Part of a small language model's weights.
Size: 8 layers, MLP 2048 squared ReGLU, vocabulary 11794.
Training: a variant of Muon for these matrices, 938M tokens, 10346 steps.
Each number is 50 + 12 x the weight over its row's rms, rounded and kept within 0 to 99. Layers, rows and columns count from 0. The size before them is the row's rms in percent of the matrix's.

# layer 5 MLP up, 2048x768, rms 0.0654, rows 1096-1167, columns 128-159
102:53 44 47 36 56 47 55 62 44 60 50 53 48 37 25 42 66 52 51 46 49 42 68 62 41 48 58 57 26 50 40 31
094:38 46 61 55 77 35 51 41 46 47 66 58 59 50 44 55 38 41 34 61 64 66 44 42 43 48 62 71 33 51 45 36
103:43 41 52 40 49 60 21 44 50 48 54 61 67 69 52 19 23 59 50 35 24 54 51 71 81 42 40 47 59 55 68 54
090:24 46 66 63 45 58 43 71 54 35 56 50 53 53 28 51 66 62 73 74 62 30 52 46 34 32 51 41 52 40 64 48
095:38 53 56 33 60 69 68 56 35 46 42 32 51 39 51 32 38 46 40 49 53 52 45 28 61 57 46 67 58 62 56 37
099:49 61 56 60 66 44 50 78 63 30 39 35 47 24 32 54 65 41 59 68 53 56 82 60 40 66 70 59 75 58 54 46
105:36 62 37 48 33 40 46 56 38 67 56 78 09 56 50 53 40 53 52 49 60 50 30 45 56 33 56 41 21 44 69 61
105:41 43 53 42 52 66 74 48 20 46 52 56 39 59 48 49 17 61 37 58 43 61 34 58 55 48 41 57 45 41 44 55
103:56 63 24 53 62 99 48 66 59 49 54 55 56 59 55 50 43 62 71 66 46 29 80 50 22 54 46 39 54 51 34 46
098:38 54 64 54 55 30 63 49 50 52 53 65 42 62 58 52 39 53 67 46 60 44 42 61 22 58 50 44 37 54 56 54
097:59 48 35 60 44 43 51 65 37 43 59 62 49 38 66 39 52 54 62 70 53 66 55 64 65 51 37 34 53 55 46 73
100:48 55 47 36 52 66 51 38 53 51 57 47 31 35 37 52 58 49 50 48 46 68 46 62 38 48 42 49 33 68 64 44
105:38 54 51 60 26 29 72 48 69 49 31 66 56 52 39 45 78 47 54 44 54 51 25 43 69 45 37 54 54 48 49 60
107:54 63 52 32 38 58 55 38 53 37 63 56 27 59 45 51 61 37 52 40 58 54 64 47 67 61 61 39 65 44 57 40
104:56 66 36 53 42 47 51 32 40 60 63 33 36 90 59 30 38 56 50 64 40 31 70 48 59 52 26 60 54 63 38 26
105:59 36 47 31 37 58 57 59 53 51 38 57 47 64 46 53 58 41 55 60 55 56 62 65 49 60 64 67 59 68 34 44
094:51 64 49 52 60 68 67 29 68 48 52 53 45 40 51 48 40 52 50 64 47 50 25 45 26 65 46 47 35 36 43 39
101:38 56 36 47 50 53 44 51 36 29 36 50 65 39 60 41 53 21 76 52 56 52 50 73 69 54 57 58 47 40 54 45
105:73 24 69 45 25 42 47 46 38 55 23 45 38 42 52 48 71 55 46 41 46 56 38 44 61 43 62 67 55 75 45 72
109:31 60 47 59 71 54 49 58 72 35 55 43 36 40 51 40 61 48 48 46 55 58 59 29 58 37 58 32 47 56 52 55
102:53 46 51 56 55 27 33 44 42 42 56 50 52 41 47 64 71 58 57 59 66 53 30 43 49 38 47 54 56 41 54 54
098:53 47 48 49 33 61 36 56 28 55 48 42 50 47 45 57 49 31 40 48 44 33 63 63 49 61 51 44 55 40 64 44
097:36 43 56 49 47 50 44 53 37 42 38 49 50 50 51 33 41 83 48 50 57 53 44 40 49 71 59 39 34 52 49 66
102:51 49 61 46 56 40 35 65 69 48 77 56 70 78 67 63 43 51 28 48 39 54 54 29 43 43 67 55 55 40 50 47
095:67 63 47 64 44 33 56 57 36 60 56 40 58 55 51 58 58 29 61 47 43 47 59 33 49 60 55 61 69 53 60 55
103:61 67 45 43 53 54 39 54 52 42 22 74 54 55 51 35 34 53 62 61 49 47 39 56 49 66 44 43 55 36 52 48
099:43 45 93 60 59 51 51 46 53 66 64 47 46 50 41 61 50 25 61 44 44 48 32 19 47 46 39 47 27 44 61 55
102:48 54 65 64 51 45 48 43 55 89 68 63 48 42 56 41 48 71 54 49 44 62 39 59 49 49 46 30 47 49 59 43
102:70 68 43 44 57 50 33 39 67 51 50 64 52 52 61 46 52 50 40 38 67 59 44 41 45 35 58 39 26 62 46 68
096:58 50 58 46 56 54 44 59 48 39 51 33 48 41 42 50 74 49 66 59 30 45 58 51 52 69 47 64 31 65 55 27
099:56 65 76 34 36 39 51 64 34 38 69 55 49 39 58 50 53 57 43 50 43 54 39 49 42 46 55 55 64 46 60 52
098:45 58 63 37 53 31 40 32 64 45 47 39 52 36 50 34 63 63 49 40 74 16 59 42 54 46 26 66 40 40 65 35
092:52 33 49 52 53 62 54 58 46 31 59 41 34 54 52 46 20 50 38 54 44 56 51 34 54 34 60 45 40 41 48 48
098:80 44 45 41 36 54 51 66 55 45 39 31 30 47 64 63 58 46 56 59 47 45 55 43 25 40 71 57 48 44 65 49
102:29 37 55 38 50 70 41 56 57 41 34 61 32 37 62 58 73 51 57 58 54 33 28 24 45 36 36 44 67 60 59 24
090:54 58 53 49 40 55 70 28 45 60 30 64 53 57 44 47 43 63 65 41 65 29 71 49 56 52 33 35 55 46 36 61
102:51 62 41 35 58 62 72 59 52 32 43 76 49 49 51 53 53 56 52 54 48 35 42 45 56 48 43 54 49 41 47 37
091:58 62 53 45 62 51 48 31 59 38 30 58 53 50 42 52 50 64 62 64 34 51 53 42 54 62 33 42 47 44 61 42
104:60 78 50 52 57 52 43 62 69 63 47 57 56 53 40 58 31 51 47 40 49 58 43 51 54 56 37 62 44 33 66 57
101:59 38 54 56 62 57 50 43 57 56 52 49 69 40 67 53 57 42 13 61 58 42 45 65 39 48 41 66 62 69 47 42
100:58 82 61 45 40 47 41 41 61 73 43 41 40 62 71 67 46 50 66 34 60 54 46 58 46 41 30 44 60 40 45 54
103:26 60 33 67 48 28 56 63 27 67 24 38 57 67 33 49 62 50 43 51 62 46 60 57 37 45 45 77 62 45 51 78
104:64 52 60 46 53 68 63 51 41 30 43 40 82 25 40 62 54 39 28 22 64 37 39 43 36 47 46 36 59 54 58 70
097:58 64 53 68 55 62 59 49 41 50 58 49 66 55 32 51 61 43 35 41 41 55 41 42 59 62 60 30 46 41 46 42
102:20 58 39 53 40 65 61 48 66 66 54 33 61 36 21 66 58 49 46 58 54 57 50 64 23 37 35 41 56 32 60 61
102:63 50 74 57 63 37 59 61 51 54 52 55 53 25 38 53 41 70 50 68 46 58 58 55 67 39 52 55 47 50 18 71
106:61 34 58 49 43 35 54 56 34 56 73 53 49 51 49 30 54 48 32 53 58 46 44 43 53 32 56 40 50 51 58 62
098:47 43 54 47 35 47 54 46 35 47 52 35 34 39 38 51 46 57 63 49 45 38 57 67 62 67 55 23 43 80 64 37
096:55 43 47 63 53 62 46 47 65 31 43 56 48 37 59 68 56 61 43 55 45 51 49 33 33 58 55 17 61 58 47 47
098:45 51 79 27 28 59 48 55 26 59 39 48 57 44 58 51 49 61 56 42 37 43 64 55 49 39 62 72 58 44 65 63
105:33 48 52 59 58 74 77 38 62 26 74 43 58 57 32 43 65 31 47 57 54 42 48 52 53 58 49 64 27 57 62 63
103:70 66 34 59 39 37 69 39 48 41 52 43 79 50 57 53 54 58 27 33 34 61 59 34 61 37 31 42 69 39 52 47
099:41 41 47 52 63 45 54 44 66 60 27 58 59 53 51 50 57 13 38 54 60 70 45 60 50 72 49 56 67 49 47 59
105:51 54 33 71 57 55 82 67 58 69 34 40 42 50 33 56 59 50 50 58 64 41 43 69 47 55 50 63 56 49 23 33
097:35 99 42 35 53 28 34 55 54 64 35 49 45 70 53 46 52 53 41 40 40 51 50 54 58 38 57 59 47 54 21 45
101:54 45 40 19 49 62 49 36 28 59 49 41 34 56 48 72 46 49 53 53 63 68 62 41 46 75 56 63 77 27 37 36
096:29 60 65 58 60 50 48 50 53 33 41 37 51 63 57 45 46 37 50 40 30 48 47 41 58 46 68 63 36 36 39 62
106:44 38 48 34 35 41 80 69 54 69 40 37 36 71 58 52 56 50 61 67 40 53 55 28 54 51 45 58 42 58 51 46
103:63 57 32 41 53 66 61 44 48 43 46 51 62 43 62 42 54 59 41 48 49 51 36 55 45 38 41 45 43 22 33 62
101:70 64 70 58 51 64 58 72 65 39 41 71 46 49 31 55 48 29 30 52 42 50 59 52 50 54 35 33 63 54 46 44
100:76 38 38 46 58 39 65 54 55 33 40 46 59 59 54 29 35 56 49 37 40 58 49 28 55 53 45 41 65 51 37 51
103:55 51 39 42 45 65 59 49 40 66 35 51 47 65 40 13 51 36 32 45 49 71 48 60 41 25 52 64 35 63 46 56
105:45 57 17 44 76 60 56 59 59 49 50 38 28 28 61 29 24 57 46 57 36 37 57 49 51 49 25 64 50 50 37 53
100:53 57 59 50 63 47 73 67 37 66 38 40 43 60 70 57 55 54 53 44 56 48 51 47 49 56 51 47 62 53 63 50
102:34 66 60 27 36 41 51 39 47 67 57 51 55 36 48 38 34 53 58 46 45 47 61 48 61 22 52 45 40 52 59 19
103:57 46 47 59 38 34 48 42 47 50 73 58 27 50 27 66 36 58 48 43 22 45 50 44 46 75 52 42 39 40 42 55
100:45 56 50 50 49 48 55 29 43 71 31 53 67 49 64 35 46 67 50 51 33 52 54 51 62 39 73 54 46 52 57 48
094:44 63 45 58 60 41 68 40 56 50 50 44 50 58 68 62 68 52 64 62 61 50 64 76 56 63 63 52 21 39 52 45
100:20 19 38 48 56 58 62 57 45 50 58 35 37 61 47 51 50 36 49 51 28 38 57 36 36 57 51 60 44 47 32 50
095:43 42 50 57 65 34 51 64 57 57 38 47 31 42 68 62 67 25 47 36 43 49 47 30 36 47 47 50 66 59 56 54
103:46 46 68 32 46 65 52 56 57 56 59 32 44 70 32 41 55 53 55 49 39 30 63 43 40 49 61 39 69 29 74 57
101:43 48 71 43 60 66 49 64 49 42 65 63 41 53 52 47 60 58 35 39 34 66 46 41 35 30 38 32 56 27 37 63
# layer 5 MLP down (transposed), 2048x768, rms 0.0646, rows 1096-1166, columns 128-159
096:78 54 57 52 39 41 31 46 54 39 35 40 62 32 43 46 60 53 65 71 61 71 66 59 50 46 38 43 54 41 63 34
094:56 45 48 33 64 50 30 45 47 54 46 57 58 35 56 53 49 56 65 59 56 35 54 43 69 26 03 56 25 60 40 60
098:33 60 55 46 50 71 61 47 40 56 61 43 44 73 47 36 34 36 52 56 46 45 45 53 56 48 75 49 51 64 39 53
089:69 74 61 78 49 23 68 43 28 35 52 53 56 59 65 53 52 70 31 52 66 63 47 82 41 46 88 57 60 65 42 52
107:75 49 48 54 44 40 29 44 40 57 46 60 35 75 56 61 57 52 70 45 46 55 56 56 46 58 46 44 73 34 51 46
101:57 49 46 36 54 52 50 53 42 43 43 48 52 33 64 45 42 48 52 56 48 49 57 31 66 69 53 37 51 49 76 47
105:32 79 45 30 49 52 52 48 55 41 60 47 60 54 77 65 43 45 56 62 51 49 35 37 53 37 55 50 50 42 53 58
101:42 62 53 48 26 65 56 56 52 61 33 74 36 49 39 39 59 56 73 70 48 43 68 54 41 42 59 53 67 61 39 66
103:42 50 64 47 30 53 55 56 43 57 67 39 22 47 29 34 49 62 50 52 49 50 45 40 60 48 78 61 59 58 43 49
093:48 44 40 48 44 62 53 44 60 40 64 37 45 39 57 49 45 33 71 52 57 46 64 62 58 61 48 63 51 56 59 43
096:59 65 42 69 59 68 34 56 54 43 63 41 39 40 48 34 46 61 39 58 52 52 52 64 69 53 50 75 63 44 62 55
106:47 40 52 52 50 70 54 59 53 40 48 42 49 61 31 49 61 61 50 44 44 78 35 62 59 30 41 36 62 34 36 31
100:53 45 51 48 44 63 40 44 38 38 37 47 48 47 49 57 59 40 50 53 46 53 65 34 78 35 44 48 48 52 52 57
105:42 40 61 49 60 63 63 64 33 54 55 64 32 59 67 49 62 51 46 67 59 57 33 33 35 49 44 33 67 53 46 27
097:50 64 36 81 54 54 41 46 48 62 50 57 76 48 34 45 55 54 34 33 58 56 62 43 50 21 58 46 60 67 37 82
104:58 48 35 70 49 41 56 67 49 66 49 75 37 47 50 41 52 62 55 51 31 61 37 26 60 52 40 46 42 72 65 68
103:44 43 41 52 55 49 25 51 43 58 57 53 58 56 44 52 50 32 57 39 54 56 71 41 53 52 40 49 66 54 33 51
098:53 43 39 45 54 50 47 24 28 51 39 50 74 67 79 40 62 77 42 29 43 39 32 55 50 47 60 52 40 17 37 38
102:45 47 55 48 47 38 29 74 51 55 51 44 23 33 40 43 50 53 61 49 44 36 58 47 23 54 66 37 55 47 49 55
104:66 53 37 45 46 57 58 45 56 57 58 46 54 54 35 70 36 53 19 45 30 36 31 47 48 70 64 53 47 71 52 62
100:50 55 54 46 60 72 40 52 39 49 40 73 69 47 52 30 39 55 53 62 68 40 70 57 31 41 35 51 31 60 52 33
099:36 51 64 59 59 73 37 42 23 42 56 39 52 74 68 52 32 45 66 54 37 49 52 42 17 49 70 50 53 36 49 76
098:54 45 48 58 72 44 54 39 56 61 37 18 11 56 43 30 32 49 59 59 39 75 54 51 39 35 58 67 39 61 51 52
108:35 62 53 60 42 39 52 44 41 49 50 40 59 37 68 48 47 31 34 48 57 46 35 59 77 68 49 36 47 34 69 48
101:23 63 74 51 37 37 37 45 66 37 51 35 57 28 65 73 45 61 56 48 51 42 50 56 53 55 59 43 65 53 57 55
099:69 63 38 39 49 52 50 31 38 69 47 56 83 54 59 40 50 47 54 47 83 42 44 63 53 58 61 56 28 59 45 39
102:39 37 60 52 46 47 47 53 62 74 71 56 47 34 71 63 58 50 55 45 58 33 45 49 57 51 55 40 51 67 65 47
095:32 26 61 48 44 22 59 54 53 58 69 51 68 40 39 47 52 33 45 38 35 15 74 36 46 58 51 44 69 76 42 55
101:48 53 36 54 64 55 42 26 57 36 54 63 52 34 40 27 28 54 43 35 37 41 51 43 41 57 12 55 46 60 42 69
102:39 38 85 67 65 65 68 42 40 55 44 25 42 38 47 58 66 46 40 60 32 36 54 53 52 72 34 62 44 35 60 31
100:59 56 43 52 47 26 51 65 34 53 58 17 54 53 30 49 45 58 51 30 46 38 63 62 43 25 41 64 60 49 37 48
100:45 37 45 56 28 62 43 64 50 57 56 21 47 50 49 33 38 56 45 30 54 32 53 54 36 54 55 39 38 42 51 48
094:44 68 48 54 39 45 63 58 59 58 60 33 47 23 54 48 28 47 33 41 55 43 42 60 50 41 60 43 58 57 43 47
102:84 36 47 53 51 47 46 30 56 44 39 41 45 61 50 47 54 56 43 61 65 59 32 42 25 44 47 74 42 42 60 42
104:48 51 41 59 50 52 52 49 56 32 58 62 40 57 39 39 41 62 40 27 45 56 44 59 53 40 52 47 51 51 66 48
101:42 64 39 68 40 28 46 26 49 46 77 40 77 57 39 26 45 62 32 60 35 52 54 51 46 42 34 53 32 47 55 54
103:52 64 46 34 58 59 52 41 55 47 31 65 41 45 50 47 40 60 53 42 52 50 39 44 44 59 44 43 67 48 27 52
092:51 41 66 39 50 47 48 38 67 47 46 52 47 61 59 42 66 47 76 37 32 46 80 59 46 62 55 74 44 60 63 45
102:56 48 59 47 45 56 33 61 37 44 48 51 45 48 47 39 49 60 42 80 39 62 47 52 44 51 87 84 38 29 30 58
101:52 57 43 50 30 45 55 69 48 43 48 57 69 61 40 53 39 42 36 36 40 25 50 31 52 56 70 58 62 39 39 56
101:43 55 54 48 46 64 30 39 66 72 50 53 60 45 47 53 50 49 38 55 46 41 31 46 49 69 40 55 38 61 54 46
102:34 53 60 50 50 65 49 54 32 49 47 59 42 52 31 70 57 47 55 66 33 45 49 56 47 78 57 32 53 40 53 50
101:56 47 49 55 56 60 40 42 53 33 46 58 63 30 53 56 34 44 62 46 36 54 44 45 47 44 53 56 68 73 44 32
099:61 47 43 56 53 46 56 40 42 36 58 46 65 40 56 30 41 26 50 71 47 47 36 48 55 72 47 60 50 57 54 50
101:38 58 49 46 55 50 35 43 46 63 46 07 50 39 50 74 31 68 38 41 22 47 41 36 53 64 31 35 39 58 44 67
101:40 39 85 45 60 34 54 50 46 31 43 68 59 31 52 47 62 55 46 49 69 56 50 40 43 35 31 52 53 51 44 34
105:61 33 34 18 45 29 58 63 48 46 45 53 48 56 46 55 42 43 47 59 40 53 45 58 60 57 57 55 64 42 45 70
103:37 46 51 44 70 28 51 36 50 55 62 57 43 66 62 61 55 45 60 48 77 48 45 57 68 40 53 48 46 58 50 44
101:71 40 59 50 50 54 29 54 41 59 48 59 48 59 48 47 62 57 34 39 47 45 39 31 71 36 60 45 69 39 43 51
094:61 55 45 71 49 53 54 21 43 36 51 43 59 62 44 59 40 47 50 38 46 68 34 46 59 81 39 39 52 45 70 44
105:54 46 50 32 68 47 87 49 42 54 48 61 55 47 51 73 38 44 59 52 62 52 53 39 34 36 59 64 48 47 61 48
102:43 47 63 57 53 50 53 50 57 55 62 56 69 47 52 66 46 58 39 58 41 53 57 58 44 61 48 64 46 68 55 59
097:64 49 48 45 42 35 66 42 46 34 43 36 41 74 42 43 43 60 55 43 46 50 43 60 71 53 33 52 51 65 39 30
093:49 28 51 61 60 51 31 49 34 37 38 50 57 49 49 44 31 56 54 68 77 63 48 50 66 53 44 59 64 30 44 68
096:46 49 49 43 36 48 53 37 30 57 65 42 59 48 34 40 42 56 47 39 59 70 82 52 54 41 13 41 65 61 47 69
099:64 49 52 61 43 66 23 65 45 55 47 53 58 43 37 62 32 49 36 59 29 35 56 58 59 43 37 65 54 41 43 48
099:64 43 41 50 58 62 48 37 49 49 66 46 51 46 42 73 28 47 52 43 28 38 39 53 59 42 34 22 74 41 31 44
104:41 48 41 75 63 49 74 54 24 68 63 40 22 58 63 38 45 49 49 66 62 52 65 58 74 59 39 60 57 80 34 50
102:40 66 50 55 30 51 63 60 29 41 39 52 62 53 31 60 56 56 40 54 53 37 60 76 42 61 48 66 37 27 58 31
098:50 64 87 64 53 80 45 60 56 32 55 51 74 56 64 68 40 64 54 50 58 51 51 49 60 24 23 34 61 33 49 46
098:65 37 54 48 50 56 31 43 55 43 46 53 54 61 50 72 53 41 54 51 58 35 59 54 71 44 61 57 51 48 44 59
101:55 57 44 44 50 41 41 46 59 31 63 44 61 63 35 55 47 60 44 61 50 58 79 46 33 32 60 67 34 73 53 57
104:47 64 64 50 46 57 51 43 50 49 57 29 50 38 46 49 45 54 76 74 59 34 56 28 53 55 50 48 49 49 29 43
105:67 52 48 78 48 46 60 77 47 65 40 60 73 51 49 45 57 52 43 51 30 56 25 50 51 49 43 40 40 56 52 57
100:66 40 54 50 20 80 56 60 77 50 60 53 53 43 53 47 49 38 66 64 43 33 47 34 40 73 56 45 26 61 44 41
102:66 49 72 43 74 62 33 34 58 58 60 59 40 44 61 60 40 42 61 56 58 66 61 58 76 56 53 41 45 37 72 36
096:55 64 35 53 48 38 47 58 40 63 60 47 64 32 20 55 45 48 55 58 46 63 35 58 60 67 34 38 31 33 59 53
094:60 49 41 43 54 39 45 48 57 61 47 37 53 52 38 68 54 57 40 43 58 35 57 63 62 68 62 49 33 31 35 18
099:39 43 50 58 66 29 42 53 55 71 39 83 65 55 43 33 49 54 45 57 51 30 36 39 77 52 54 44 58 71 44 37
098:51 53 31 57 53 45 39 37 53 57 64 62 41 43 51 55 43 53 43 46 60 65 53 46 81 55 42 55 35 34 60 69
104:65 61 69 31 32 54 46 62 51 60 40 65 55 81 40 61 65 30 59 45 41 57 53 47 61 62 60 38 63 43 49 54
# layer 5 MLP gate, 2048x768, rms 0.064, rows 1097-1167, columns 128-159
093:41 53 30 67 35 34 31 44 66 76 58 79 35 39 49 60 26 52 49 27 48 41 39 38 61 41 58 45 66 41 57 40
108:57 37 63 64 45 49 55 55 50 65 26 58 40 50 48 59 53 43 49 49 55 45 56 39 42 59 56 59 35 63 68 62
090:41 38 65 50 47 46 43 54 47 47 41 43 51 53 36 31 46 38 51 20 28 65 23 51 48 86 52 37 51 56 57 64
107:67 56 50 45 71 39 74 47 73 52 54 60 48 53 53 41 64 58 52 66 38 48 59 35 38 61 61 36 39 42 40 36
100:51 59 56 59 40 33 53 68 49 36 41 35 45 37 31 47 61 50 55 63 53 48 73 58 51 64 55 65 76 48 45 29
104:48 73 43 54 37 71 23 64 39 44 58 34 39 38 56 55 45 59 40 39 63 60 60 69 49 48 50 41 60 35 51 48
105:51 50 49 64 63 51 19 49 61 54 45 49 62 47 72 53 65 45 50 49 60 28 57 70 36 36 61 54 70 59 37 46
096:60 33 47 40 38 26 40 62 30 58 54 56 68 67 41 13 58 62 39 47 36 50 38 60 65 46 56 40 70 64 54 57
098:48 56 47 50 30 52 52 60 67 50 53 52 61 74 48 35 70 59 58 55 50 54 50 30 58 39 39 44 50 68 74 50
098:70 54 38 62 60 39 74 46 47 51 47 47 42 40 52 43 56 73 31 44 43 47 54 44 41 42 39 39 50 56 57 44
099:39 69 41 18 38 50 40 46 44 39 45 45 43 53 65 57 39 64 54 54 22 41 53 43 39 55 49 57 62 40 33 40
101:42 47 48 77 42 58 60 58 44 51 33 58 35 46 50 51 48 43 49 19 66 50 35 50 47 46 59 38 55 26 64 70
103:51 40 50 69 51 76 57 56 46 70 66 51 60 53 60 51 52 47 46 39 61 70 35 37 34 76 54 43 40 33 35 50
103:55 53 42 66 28 32 56 70 44 47 38 32 43 52 43 46 18 46 27 38 50 56 49 39 64 55 34 64 51 66 44 49
108:65 56 48 37 44 39 53 48 48 45 55 41 43 36 65 59 46 40 60 39 37 31 53 72 45 60 52 69 51 44 49 48
094:35 49 57 44 37 40 59 77 30 73 49 53 48 47 61 45 59 44 42 36 55 49 77 53 46 19 55 38 64 66 11 48
099:61 49 79 63 56 53 72 58 52 54 45 48 55 53 52 49 65 56 52 61 51 29 49 47 51 24 54 20 51 62 59 62
099:67 54 36 44 38 35 64 58 39 57 56 52 36 57 25 43 60 61 93 41 52 51 50 45 38 53 45 71 43 42 41 68
101:52 44 45 34 51 64 61 47 36 32 63 43 43 61 53 45 22 62 58 36 36 62 34 40 21 36 23 57 51 63 26 37
102:60 81 52 47 41 49 53 51 55 48 50 59 43 61 38 58 29 49 53 58 54 41 46 54 55 72 43 44 28 50 39 56
099:42 53 39 42 46 46 72 39 30 46 28 54 47 56 32 65 42 62 56 58 55 45 55 60 43 57 59 59 39 33 39 45
097:43 62 40 43 56 54 46 44 25 62 66 48 64 40 64 42 48 29 34 67 47 31 76 40 49 45 52 64 61 31 33 32
114:26 59 36 50 56 64 50 51 55 47 57 58 41 48 65 41 64 66 36 60 70 54 66 61 43 52 52 59 52 51 36 45
095:46 46 47 57 43 40 53 42 47 52 51 39 60 34 51 60 51 47 65 67 65 64 44 53 32 43 33 79 16 36 35 64
104:50 29 50 51 61 39 56 56 63 49 52 54 60 41 43 51 76 47 25 33 45 54 47 59 58 42 61 73 47 55 50 47
102:35 49 23 54 52 44 47 50 68 45 36 55 46 52 59 41 57 53 63 55 42 37 51 55 48 38 83 39 60 73 35 53
095:72 46 49 61 31 65 55 43 37 48 47 63 52 47 55 43 47 33 71 61 49 38 59 56 51 34 39 71 52 47 56 49
103:45 46 53 52 36 67 58 42 35 48 35 88 58 56 34 60 56 46 61 27 72 85 21 44 41 64 44 31 52 54 29 64
102:71 58 58 35 40 60 33 34 58 58 52 31 38 64 37 50 52 66 48 35 50 65 43 36 57 70 37 80 36 66 49 45
102:27 49 41 43 27 61 61 62 52 57 42 47 55 65 68 24 50 60 46 56 59 18 62 45 47 48 37 50 51 51 48 30
100:60 45 58 45 44 41 50 54 71 50 58 58 34 52 56 41 67 49 56 54 47 62 51 61 45 50 32 66 49 60 38 45
094:59 38 35 54 49 45 53 48 41 30 50 48 39 44 51 44 18 59 37 50 43 56 55 35 65 18 46 46 37 59 43 43
096:53 53 55 50 44 21 63 48 74 61 33 57 58 52 42 62 60 36 53 43 46 47 53 58 50 46 46 49 38 57 35 49
102:31 45 39 53 62 54 48 71 46 44 51 37 70 41 62 52 48 56 77 58 50 59 70 54 39 38 59 50 42 54 31 60
108:49 52 51 37 38 52 72 47 42 73 61 62 44 40 23 54 21 42 43 41 51 19 42 41 48 52 55 49 50 29 38 42
105:56 53 55 58 56 35 56 51 35 51 52 27 51 32 40 47 61 57 28 44 46 59 50 61 41 46 47 49 61 63 67 60
086:55 60 59 54 60 53 70 17 51 48 34 48 28 56 45 47 34 67 54 47 40 53 55 46 52 83 49 48 56 50 46 43
103:50 27 42 43 49 70 39 33 26 52 53 46 34 63 71 63 36 51 41 52 47 59 72 44 38 52 46 60 63 51 65 53
104:45 59 41 31 44 66 64 56 46 34 48 60 31 39 47 32 66 53 69 42 60 74 72 41 58 59 53 40 50 47 65 55
099:50 37 50 47 71 54 47 46 44 53 45 51 44 28 43 52 53 53 44 57 45 71 29 48 62 52 57 45 47 41 51 62
103:46 49 33 51 44 37 66 76 51 54 56 55 48 56 48 64 48 56 56 71 48 42 50 65 39 48 55 47 41 45 67 41
096:60 47 35 38 47 72 45 42 56 55 46 56 43 61 37 48 54 42 62 35 53 50 53 53 56 51 58 45 41 66 67 54
099:45 72 50 52 53 57 44 51 38 60 59 60 50 42 55 57 37 44 42 43 58 41 42 44 61 47 55 59 46 48 50 55
096:31 48 56 36 38 53 34 45 69 70 60 58 36 54 41 50 51 33 35 55 42 70 46 61 13 55 36 62 30 44 65 78
103:07 59 38 38 68 88 48 40 34 38 60 53 53 54 35 45 80 18 26 44 63 36 69 59 45 49 65 56 55 63 57 54
105:49 30 50 64 53 40 61 62 43 61 69 55 42 49 49 41 48 47 61 65 51 60 35 32 48 48 56 53 33 53 47 60
098:55 42 37 60 59 60 39 49 57 38 37 55 65 39 48 27 53 37 51 59 33 36 53 47 47 65 37 59 43 26 18 61
099:81 47 39 48 31 56 55 23 62 53 74 56 57 58 50 41 64 52 79 53 66 44 34 55 42 37 43 56 40 57 45 71
093:61 39 56 55 49 54 71 35 27 25 37 52 59 53 37 52 41 38 69 48 61 37 32 52 55 80 52 21 62 49 55 74
104:49 25 84 52 46 18 27 52 31 61 55 24 36 42 62 68 53 65 46 52 55 64 39 43 42 50 52 56 74 42 63 47
103:37 21 49 39 58 69 69 61 44 62 36 54 47 30 47 56 42 58 48 55 33 36 51 82 50 46 49 53 47 47 40 44
091:54 61 41 53 37 68 39 44 61 67 64 52 51 52 33 41 52 52 61 30 37 41 41 55 28 49 51 45 50 43 44 37
096:54 82 32 49 38 52 57 56 60 38 58 59 48 49 48 27 57 49 36 55 59 59 54 56 41 51 58 44 60 47 63 70
099:49 28 65 43 24 66 48 36 47 36 44 30 47 35 49 41 58 32 63 70 57 62 42 50 39 56 41 49 47 37 53 48
102:34 58 72 52 44 56 27 71 72 43 77 62 48 48 57 33 50 57 44 36 59 37 55 41 42 37 52 45 61 66 45 28
102:38 53 57 56 72 44 39 48 52 31 68 42 29 49 47 48 58 38 65 34 53 60 41 55 39 43 40 42 54 42 57 81
097:38 58 33 61 46 46 66 41 69 66 31 27 63 43 66 42 32 53 60 50 40 79 13 53 53 43 37 56 48 38 48 41
102:47 39 30 36 51 35 74 22 47 47 54 51 71 48 65 53 47 74 62 41 65 36 24 50 39 60 74 43 76 70 66 59
097:40 24 60 66 45 44 52 52 60 66 68 48 67 59 41 30 80 49 57 60 71 40 56 60 42 31 53 47 51 42 57 49
100:70 51 47 63 57 52 61 57 46 58 66 58 45 59 57 25 29 47 54 51 61 34 55 31 71 44 53 63 69 35 38 59
099:48 39 49 55 69 47 58 46 29 30 47 34 59 53 48 53 24 55 47 46 52 34 46 64 41 57 54 63 24 81 67 60
110:28 56 75 35 39 40 50 52 55 39 47 44 30 55 55 70 45 51 57 58 72 43 33 50 61 43 47 46 46 62 40 66
098:61 64 26 38 54 56 48 62 47 38 61 46 61 76 45 60 31 82 56 44 42 39 58 49 40 45 38 53 76 36 55 42
101:31 50 46 37 69 46 41 38 51 53 60 47 27 58 42 42 46 59 28 45 50 60 41 57 45 67 44 39 61 48 18 57
096:41 50 29 50 47 40 53 59 65 60 53 55 81 49 66 54 44 61 38 61 43 49 55 48 33 93 43 54 77 68 47 59
097:55 50 37 67 36 54 50 53 45 38 38 56 34 55 52 40 35 38 59 48 46 57 65 40 66 53 51 62 46 42 79 50
092:41 38 43 57 34 66 55 47 30 37 33 58 57 58 43 37 55 51 46 49 29 54 35 51 51 52 44 53 69 61 48 59
101:61 81 44 50 60 53 44 45 50 62 28 66 45 60 47 44 43 52 53 53 65 51 55 59 38 41 66 57 62 34 72 33
097:49 68 58 55 48 64 42 55 67 43 47 39 50 57 51 61 33 37 49 55 47 57 53 42 25 12 47 53 57 66 71 60
105:51 70 44 63 73 49 45 63 51 46 65 46 44 45 57 64 45 64 49 57 37 55 38 40 56 50 49 54 42 71 41 54
100:44 37 53 38 61 47 71 46 41 42 43 45 55 45 50 51 42 37 60 64 57 53 37 45 58 41 54 53 39 60 52 25